Part of a small language model's weights.
Size: 12 layers, width 448, 7 heads of 64, MLP 896 ReLU, vocabulary 8192, 26.6M parameters.
Architecture: RMSNorm before each block, rotary positions, no biases in attention or MLP, untied embeddings.
Training: 338M tokens, 5164 steps.
Each number is 500 + 40 x the weight over the matrix's rms, rounded and kept within 0 to 999. Layers, rows and columns count from 0. Numbers have three digits each.

# up: layer 6 MLP up, 896x448, rms 0.101, rows 466-493, columns 112-223
# down: layer 6 MLP down (transposed), 896x448, rms 0.0718, rows 466-493, columns 112-223
up466:536493530473489426506510491482555498460502497529457564589544441497416516548537559517496481525436448512475464466480515456507483527503539506520460524503486566498510488547547500491520514478541500496485436520510473486530536524424520576511481545509448518521477541474545549455505409440464517441554457497467552432500494544512508597479499555502
down466:519480511509469476497527486486457433572553500597505452489523545520479527493465546441478570473511494494466493515541517458488511555528543424514493480500535557481543548511481527498478515428531515511481437507518494528511493531532528573517433491510543571505488510507537472530467501489494477494524531535448459514449457554515515501516468455544
up467:513513510515455457514463519503514500517529509448501453555497517488536418453522510458476499499509528476484500464470515541505504446488490496524472472534470444546590512472463508452468483501500463539508532563481450468495535559539581456499491447452490501523574493556462516387450586435503500499545534487486481452500500489502496475513484487473
down467:505448464498542564500492454515589499529519472488417455498542478451496519566479511468515459516487496479504515509535470569460377506492463548539491515433533499535509523558468430493504475443545489490514457506468505530527502469442454451512500488497465504490499552502457479588522493538454455446465582489504525502493545457470514514549501546460
up468:496511501514484469435469511495498466579541479559562415504545558439498519430480490526483567511569419534481517529467524480530471506575454534513555474422508506497490459556456519519503439567491485497489516471482456457539519496555518522596433477547568476504518492478512423518497531493500538563542486552436480514491601524521556487503484459496
down468:560466477472520556461491509460471550474531500498568462496445570535444460483550496556560564427529410487513469601512561531499464491462484450461487539518546541433464478498498577488505428517470547537483486527421497535553544506490490415455496521496544502437465496529517441535438506460462486403544492458548509516498467479510470522505403538509
up469:539555524414527584446414481520429451510532499527501503559480465509432441511488477513467489514475516450451411511514557508473499496440572521505519486527388473450514558474451509515486527492500488454558473500424513521503511519515500505471584477526537516471420502471519478479525448498524510466491494464546474465529459540508526558496526496597
down469:480541462469550447512588528499456491515404456550476475445547544530477473484539555498487519455443561441483485490466456520579454484526500475492479459486463468449481494533474492466523517511494441523454534467483481494443509457536499490455560489491525506502511495509417491576409519529524451499566444490499469463461449427493503526550499527568
up470:540509475457467498449534429508517532486476500494517504497499482452506467432519513513494527485491512546502526516456570499447400582546518457463559558539506520499518470480458498505495505557423499506557531532433497510530462434513516512508486504463519504519482533505474491436388492573477552570497453498542583515562511507598544507497568536456
down470:408484497492529475438525512452425514468483463515504496533501469497491494497513520559529472448484497542473503519543469533547474501487486502478416544470408519433526461469528487432513519451453473552520511504539532482504500548515513529561544507530481493499480454474518488497516542515560507485440506473520489487523541561476519490488482524421
up471:568574498481541451483411537507443503524510508543501386441542500504504449446460450492489455535473434479544488436561496511448539500495499455545556544478486458564429516481487517467511515511490525481469512478488520495474504414493586569497518489421520531483503543512532490562502492492530484513522516563488499526465458530588516448470500510494
down471:531428408501436500450462508473439490493539521501459530483497460499468520510506491488447495500512528413514476512580466537489553548537524550501459531483479488547442439509559492477554426478519523442576545455490482551464442487554486513528452459556524512520481428463499562538513526539477547458534633462495539514520591621516477420532498471532
up472:464527476475511517563473535474534515456476465446504453523471466557468481472477520478471573547531500475521494497539469512516474492504477500509559543504520530480482513500532475487522512469502532466512480481442481483484486553517523501565473516489499549445485450437586504516448526523525542487502473526529494462597475491488462523522485460474
down472:471461489530581553503447527533505493433450437449465502530442494478511531471482559518557448422521483521568545485471557511501549468523517502568458552420539475512499594460543486494472502607526511458479501418451482487533502446464531492543495532472561524493497469508492512490571525456508533523507547519558482507480451485461467582481475518477
up473:466478547502499458501522444572517611488520491433404494523519456511491534492466494533389493557438429457552516492525538502544453530524541450538549478524481504505492570512515596481586529514440470486556482519471476417496511507545528560483465474475462529455489548466567512533554500442522535499531471484595534546480612496482474460453442496543
down473:477486508500499551506485460463498490547445471476462484523535532439493556424498453513466471521473483525505476425521514509588455500563457531553529509512478494497498483452514438468541514467548564487499517476458482493473509444467480408549516550511538465529511477494556631585491572483462534550468540512543498525492457452534492489459499477541
up474:453438554531516497452540462469551518488543505492557452463569459475436477488512493485461516557510443443539550458550576496551455432544582505509454507429480512492575532518485526508521477497453550517441542512530508503511515506512449498486562474508498515443537504546490394480480508503469530543452542442517495492569513454523486460469578586471
down474:525436501483460505473474499538320477576430520492534507529505525487540572467479516495473493482504483390524444413522472485547522469426506546461476476467532522489475466531429497466513468522509475448542460459481474484576476472583448496500510543478559546589601532511494489501516498481513477534594496607515497472494426438475514548510442506464
up475:425453513452527481484563466497546536561548481459493564568451439555484518434502485527555463491494510507468536500486462554459497459494500475583480497522447480526502575451529457445518539554530492438432531523548464487470461502472430568513449557492459429500451500596489450488548545527483506497462494523484502476529528491534498534452471506507
down475:508567481483468514491529498452501465461475531519483428478491451532478480474452494518503493526544516409507498476525475440487534503438483522492456491570550535471514555474526517494534573425462548507457447491509486533506496507489482472547526455509512456520531490490376515470499545499456521515507533510551493490431462571484520483472474526526
up476:471445518498494504522534540534526529497442528506439417458479475582453533532449524524499443399532483468475453450521512543480540560505524473515478509503492469456484484497468562532481541507533539457540477484458515566477501465545530505540442515503489529520499438517521542578549471519472499584478506437468472500612502550441506504467445456538
down476:510505497530501496555474538506440513483534465483501525570561485449499478483501543471529445502414416527497470492520542507512506521495500476516538469494455490487474502554506411527517494512483504464480514495517460552513486565454486517531479611423549556523458520553544446511484529482507474482520543460434412485494586501510524523549513481619
up477:468520537501511499523482509468528504492530521534531455518548486530488500566496547557540521475480549428523535477487562432475529469502515471499533506523449441496476490536556515506491500554543484476499453483463494530457573562449444516479437499572516520492510595517442489524543530423490448535470460520556487522535531521526560487443488507493
down477:432441529457445518557447527523521480536523505482482430556507547523459517538524467457499470505530535497477489509525542516443552397436523472486424520480502536509532497479523452558501509558467545465503539523456505516529487491497489525525433524609428459497494480522486495443471534490520472486548516491468491488551460535545473493496512439436
up478:518523482577492520516557553490452550471504473608496511491529499482520499520499533542534488550528447519509543471476536527424536501553491468540497465473482532502618567527536575570501533503558573537550491468551506495484530527496531462497516422488521553497475448462484469498529474418471479570515549495512486452457555466458527587481483514495
down478:494491539528546497607529453464463468450459577501532572441505506523445498531565464469466574484519479535473456604505556528481566484475529511469494508560473504478557547490528474436442544543494546537524523550466547474523517537512477510425480460514509552489501460547442446585503500576460467485441485550469508533498478495563488543464435537457
up479:499436428485456508508438420494521431458533433488530480476509472578538559493397503465464502510493481414516505490540503538567550587534440513489567484477498555557446548461537584579512540526501543573473460459539482471515424548515513509548444495441628462483503466519451496484513532439524453480543514487538497476380533537533492518460459526482
down479:516535458520474530472516475533488546589429444514552489506451450563512467472499478462532463488557475451536452527455447534518516487428456440463473497599419516494516485550507636455510442560531514475523591501465509439512505524516518541548421450536541464519501516595443482486488575538613539482464432500575452505475499595538522483533461499578
up480:614566485522447487469520497534457515475438499517459473449517459541560424484493500474553491560483485498525498447410608508560607444547528451561536502465461498569451483428579454567507486520487493438462532483519548541457505469507505456503422599515550508481567519463436489480488529551482486530489568477509418465515513575525470504485598439531
down480:499466510435512555474443458558534454492484488555497578512439479454541567508561432481493454453537575530517426528527513502451512563523540525491455520434507448492570543531503480489531480442509486589550511504453497517464474485469511500534498469517455535507526544574469484543491521462496485524539584539491523541447488458539522531458525443569
up481:530416589560458483430507590528536506506488512488431462505563565567521497452510440557468484490474522434492499490514454503512503525473484509444467543515513549510503477539515483486553504511474446535467485483508488504500465486534568465521552387457480548478499507445500497495562527469483557399484427504587465560544549458560544529429495499529
down481:526478498504535535465455578610562463500523498459493525540512446541638554447537525497480416423481470477532484555442544495506503527466541527609515440492518509518515489442503487494456531536413479474432508500546532431471513533496549437500433479527474504493473475459524484462461618491509412561518496546408512560456520518561496454549530476447
up482:507493408531462459458482466539513437437549468541559515530468473538464591519485509480519550524505546519548514488509524486526470481506562496512490418542534489492451489548500533509547478488453483439505511530440524510468522581472534424514495531428429591456437490447530500496512519534503453502420517448493540537533530523467554526492466452500
down482:543522517556515483512489508539505547463494568528498496477470447532488528501499544471435480526530558556476494453516474509460513503458444525529548490480535481382485562518487429569567489492561517510534481492464514424498496552462396479545490499454496501561541616549508474524464534525551468540469500498502520573518504437511527521519517489542
up483:513487344557450467522471543510475498517450427419511440497552357454533458463489488500491485504518507517474478484602465507481629528524519579568513448481454461507505577466518509519469465479550480483512447522454462481522497538612522490530553528484515537490498528581452503524476467457499467502510499503544467512493495476497473400501522530525
down483:475505493505473494495447555477527494474449489518501450444523507490511524551500432483504503602559496519422525535538528544506410504510473512497535575445513443503501537537545492492473503520437524569534542485445535496481503478516538493534475430517444527579476469509481496544445494502525441443491500512467525490503473500533599504472480549490
up484:553523379523490519474467472426455467471501478532538468475585462430461433458511567533539429513482378398516518532521553523379587522477540537448477564487461482446434452446530499537601527531535430498582495537560473426497508527523545438538474439521363511497509468503544497495502447470468577608404570421503486501427531422506491475586565502426
down484:508601514495499503450511468573494534437522536478521446470458455417485445526567463435555456543505489455518498515472493483465509468503590519454437481455580523584478505476555476458550465523528412393569452487543498495455567456475511517500499438478484496545458523478590495494560586515476459471405544469503492486454486478514496482507516476422
up485:459444564417611481515461520492507462507483461494573458502556491492512504568450521497475492478446481513493505527577452466527529526495496469532497521465427447515460464514456441460422515530481540485492521598502369481483475436472551548475490444466537514557494536506524494505455519428483477527461537558434498491533497487467499447541518421493
down485:508547470506468560555488511456480519526473544520523489466444542547507482520443535485425489531417464460492503553563508476566534453493440478510512513466461487515441502534478511560494528568555507565458472488487546541455542525507512575520505462487494492467525436519446590498565577514542502448516501465519522482500536506467509505524536526490
up486:509410483603474508513467449483517446454507516508525447560489468533441507537525514482480439429479478475538437481511536432473499504500425526554481459454448501473482482488628490485520498538402567435561550468487445513392452498481566470527458499511606513459529509528511554480540536501468466475530492457521602531475446568579443444458502464534
down486:485494530508543557495467491510559475405458524469509553525565486508494553538539457619520462508532518455544430518486462535498447548526503501510425479492509549441520499547488479519522502592389561536485425457474456497494529401480473396453500498467555415481594573509464558455393499552513543496544411511520523390471515630487424406561523552539
up487:457498507440556500519548433470550497473496518521464520489469509499450513518481426484468520527491496484558436498641500476599486519559526451565546526454503505453498504498544507543545582529524494524476501502437502436527555422534539490574525435500504501489503522502535520531479566394492468570505529570543463548488524450503504478457469499471
down487:468513458461480461532482448538562462525431463502494491536525508433525529461558528429518449446409549502505578442501478544473535563544527495484487445440587449431518501500516582584541547519512543564507491484476523491515518526468496511464559461502505522561475468496563474577570523432530456548485467514452540557503520520510466488370474475473
up488:504556470511472499523422470492505529550482460491492471475493451540547491459509503406551518497608553555595465507533472449478495453543510555464484526489515541460476512514476456520515469519525501489527526502476538429480543571515526523534415475499590439481489518502604505498534465543504446552474482448576531456536431403533532464451472491487
down488:509497523566503477584497563516413556477487540458550539537504528524509486502438524516423521591561514540551449582490495443427588498476424533461518481525496498475470480508455478541480463487555509530483406445438509478420502557477533513475542417526525469504524499480483469534530454534555536469594454512487462501492484474433510599461529436415
up489:350427452535510481483522484528536508500488436507493530476519453535546501504507494469503552586503523469574552499488509484485545509487475517515499524504498527486507577483537559481526438568547485447564426491572503487475443488492532506485507492567469503550532551534525462465570499516491470538465492469558452428517381477484542501513446498484
down489:515514433587499464527475509526557473481559484603502473457466502468468515487447436535482552550480488526558560513523511439456429456456458447428529482437438469522576565486475490428557513518532514537552494518485510465484499557447594519497528437492527528480431523490465562391565508565503506499487508497494500512492484498524511437526591519530
up490:479372521479437466516482437486452465508567470526506467512484447497474505508511473473558497476521497463549502563517514525526424549496543601559475454451558455497463463567469485462529505450505549593541498555542504507459434505549554503531491510446484444514501532565471430457463551474448517546495564523543536532532454588549468506484487499532
down490:520438542503509490480462376510506507540519435506508494367477467497558491474549490535541467494517494515602536546465435514489462480499482466500459614502498542562523525486524498522472455428419445413454547488543518446433396527486559444437430543445443428555488501454425475471502532359445493486460555474453534506515539621469439539535512475504
up491:580521496498442448459484447475464488514488487508495586462443528539499499519484479473504532504555525503453529497460470407481508517561416507478502467445470535480443453561529485483484452521503519495492502532450552503463506551445516541585461571507448428492507563455482483489512523500481519558491503427542481491458411551595442490495533455490
down491:449434483536560520433496531509578489501408499544468498549546482524540535501446459486455470501505514574492512512414438507459450502523460559486481583552499559522518470445496505460516485448469491527519477484471531454515480479518521566474490450547465520491553478497513501485502560510489514501472536509532477561433439520426523498477490550441
up492:532497567496484502487473554499520488500441602483506530479554434520619478491502549524471436535504528473498589452486449527604444481566448463508527514497478469540492542608441543558502510496526524494520448590530487497564448520540479479511490472511561449452518464543427427541560515488509511492551460599498470424451497619448497532450543540507
down492:454454466510469509467487544529486603571535538463530416542467453548534554491529519560507559537485494417497482589561491534453484488475559464537500449518482505454446545533501452440474504528490438594500551492525524539489539529491504524534524570496445485459506446529470536577532463507495572536501520502480485498510469487509525557524445551409
up493:495534519451464485488520523484487497485523481555450474484568456563557481458475503506420480499487455513505488497503481567436515603514482401463444521512525549487542466575549617440538506549451502523504516502504458502541530449390537424505562568512513493503466466470528520528489429414449470434458476535527542506470526520448497491491546479426
down493:500505526438471482536523585469409456550468513486608570526560480455526426464487502442433460460469563436552537551543465483505485485532500464438487475446590427514506508599525494570514518514422468465365478513543450520536491499505595430542458548534488463521498550453535468471512479481450489588422391510472517467491503431454544455487506427447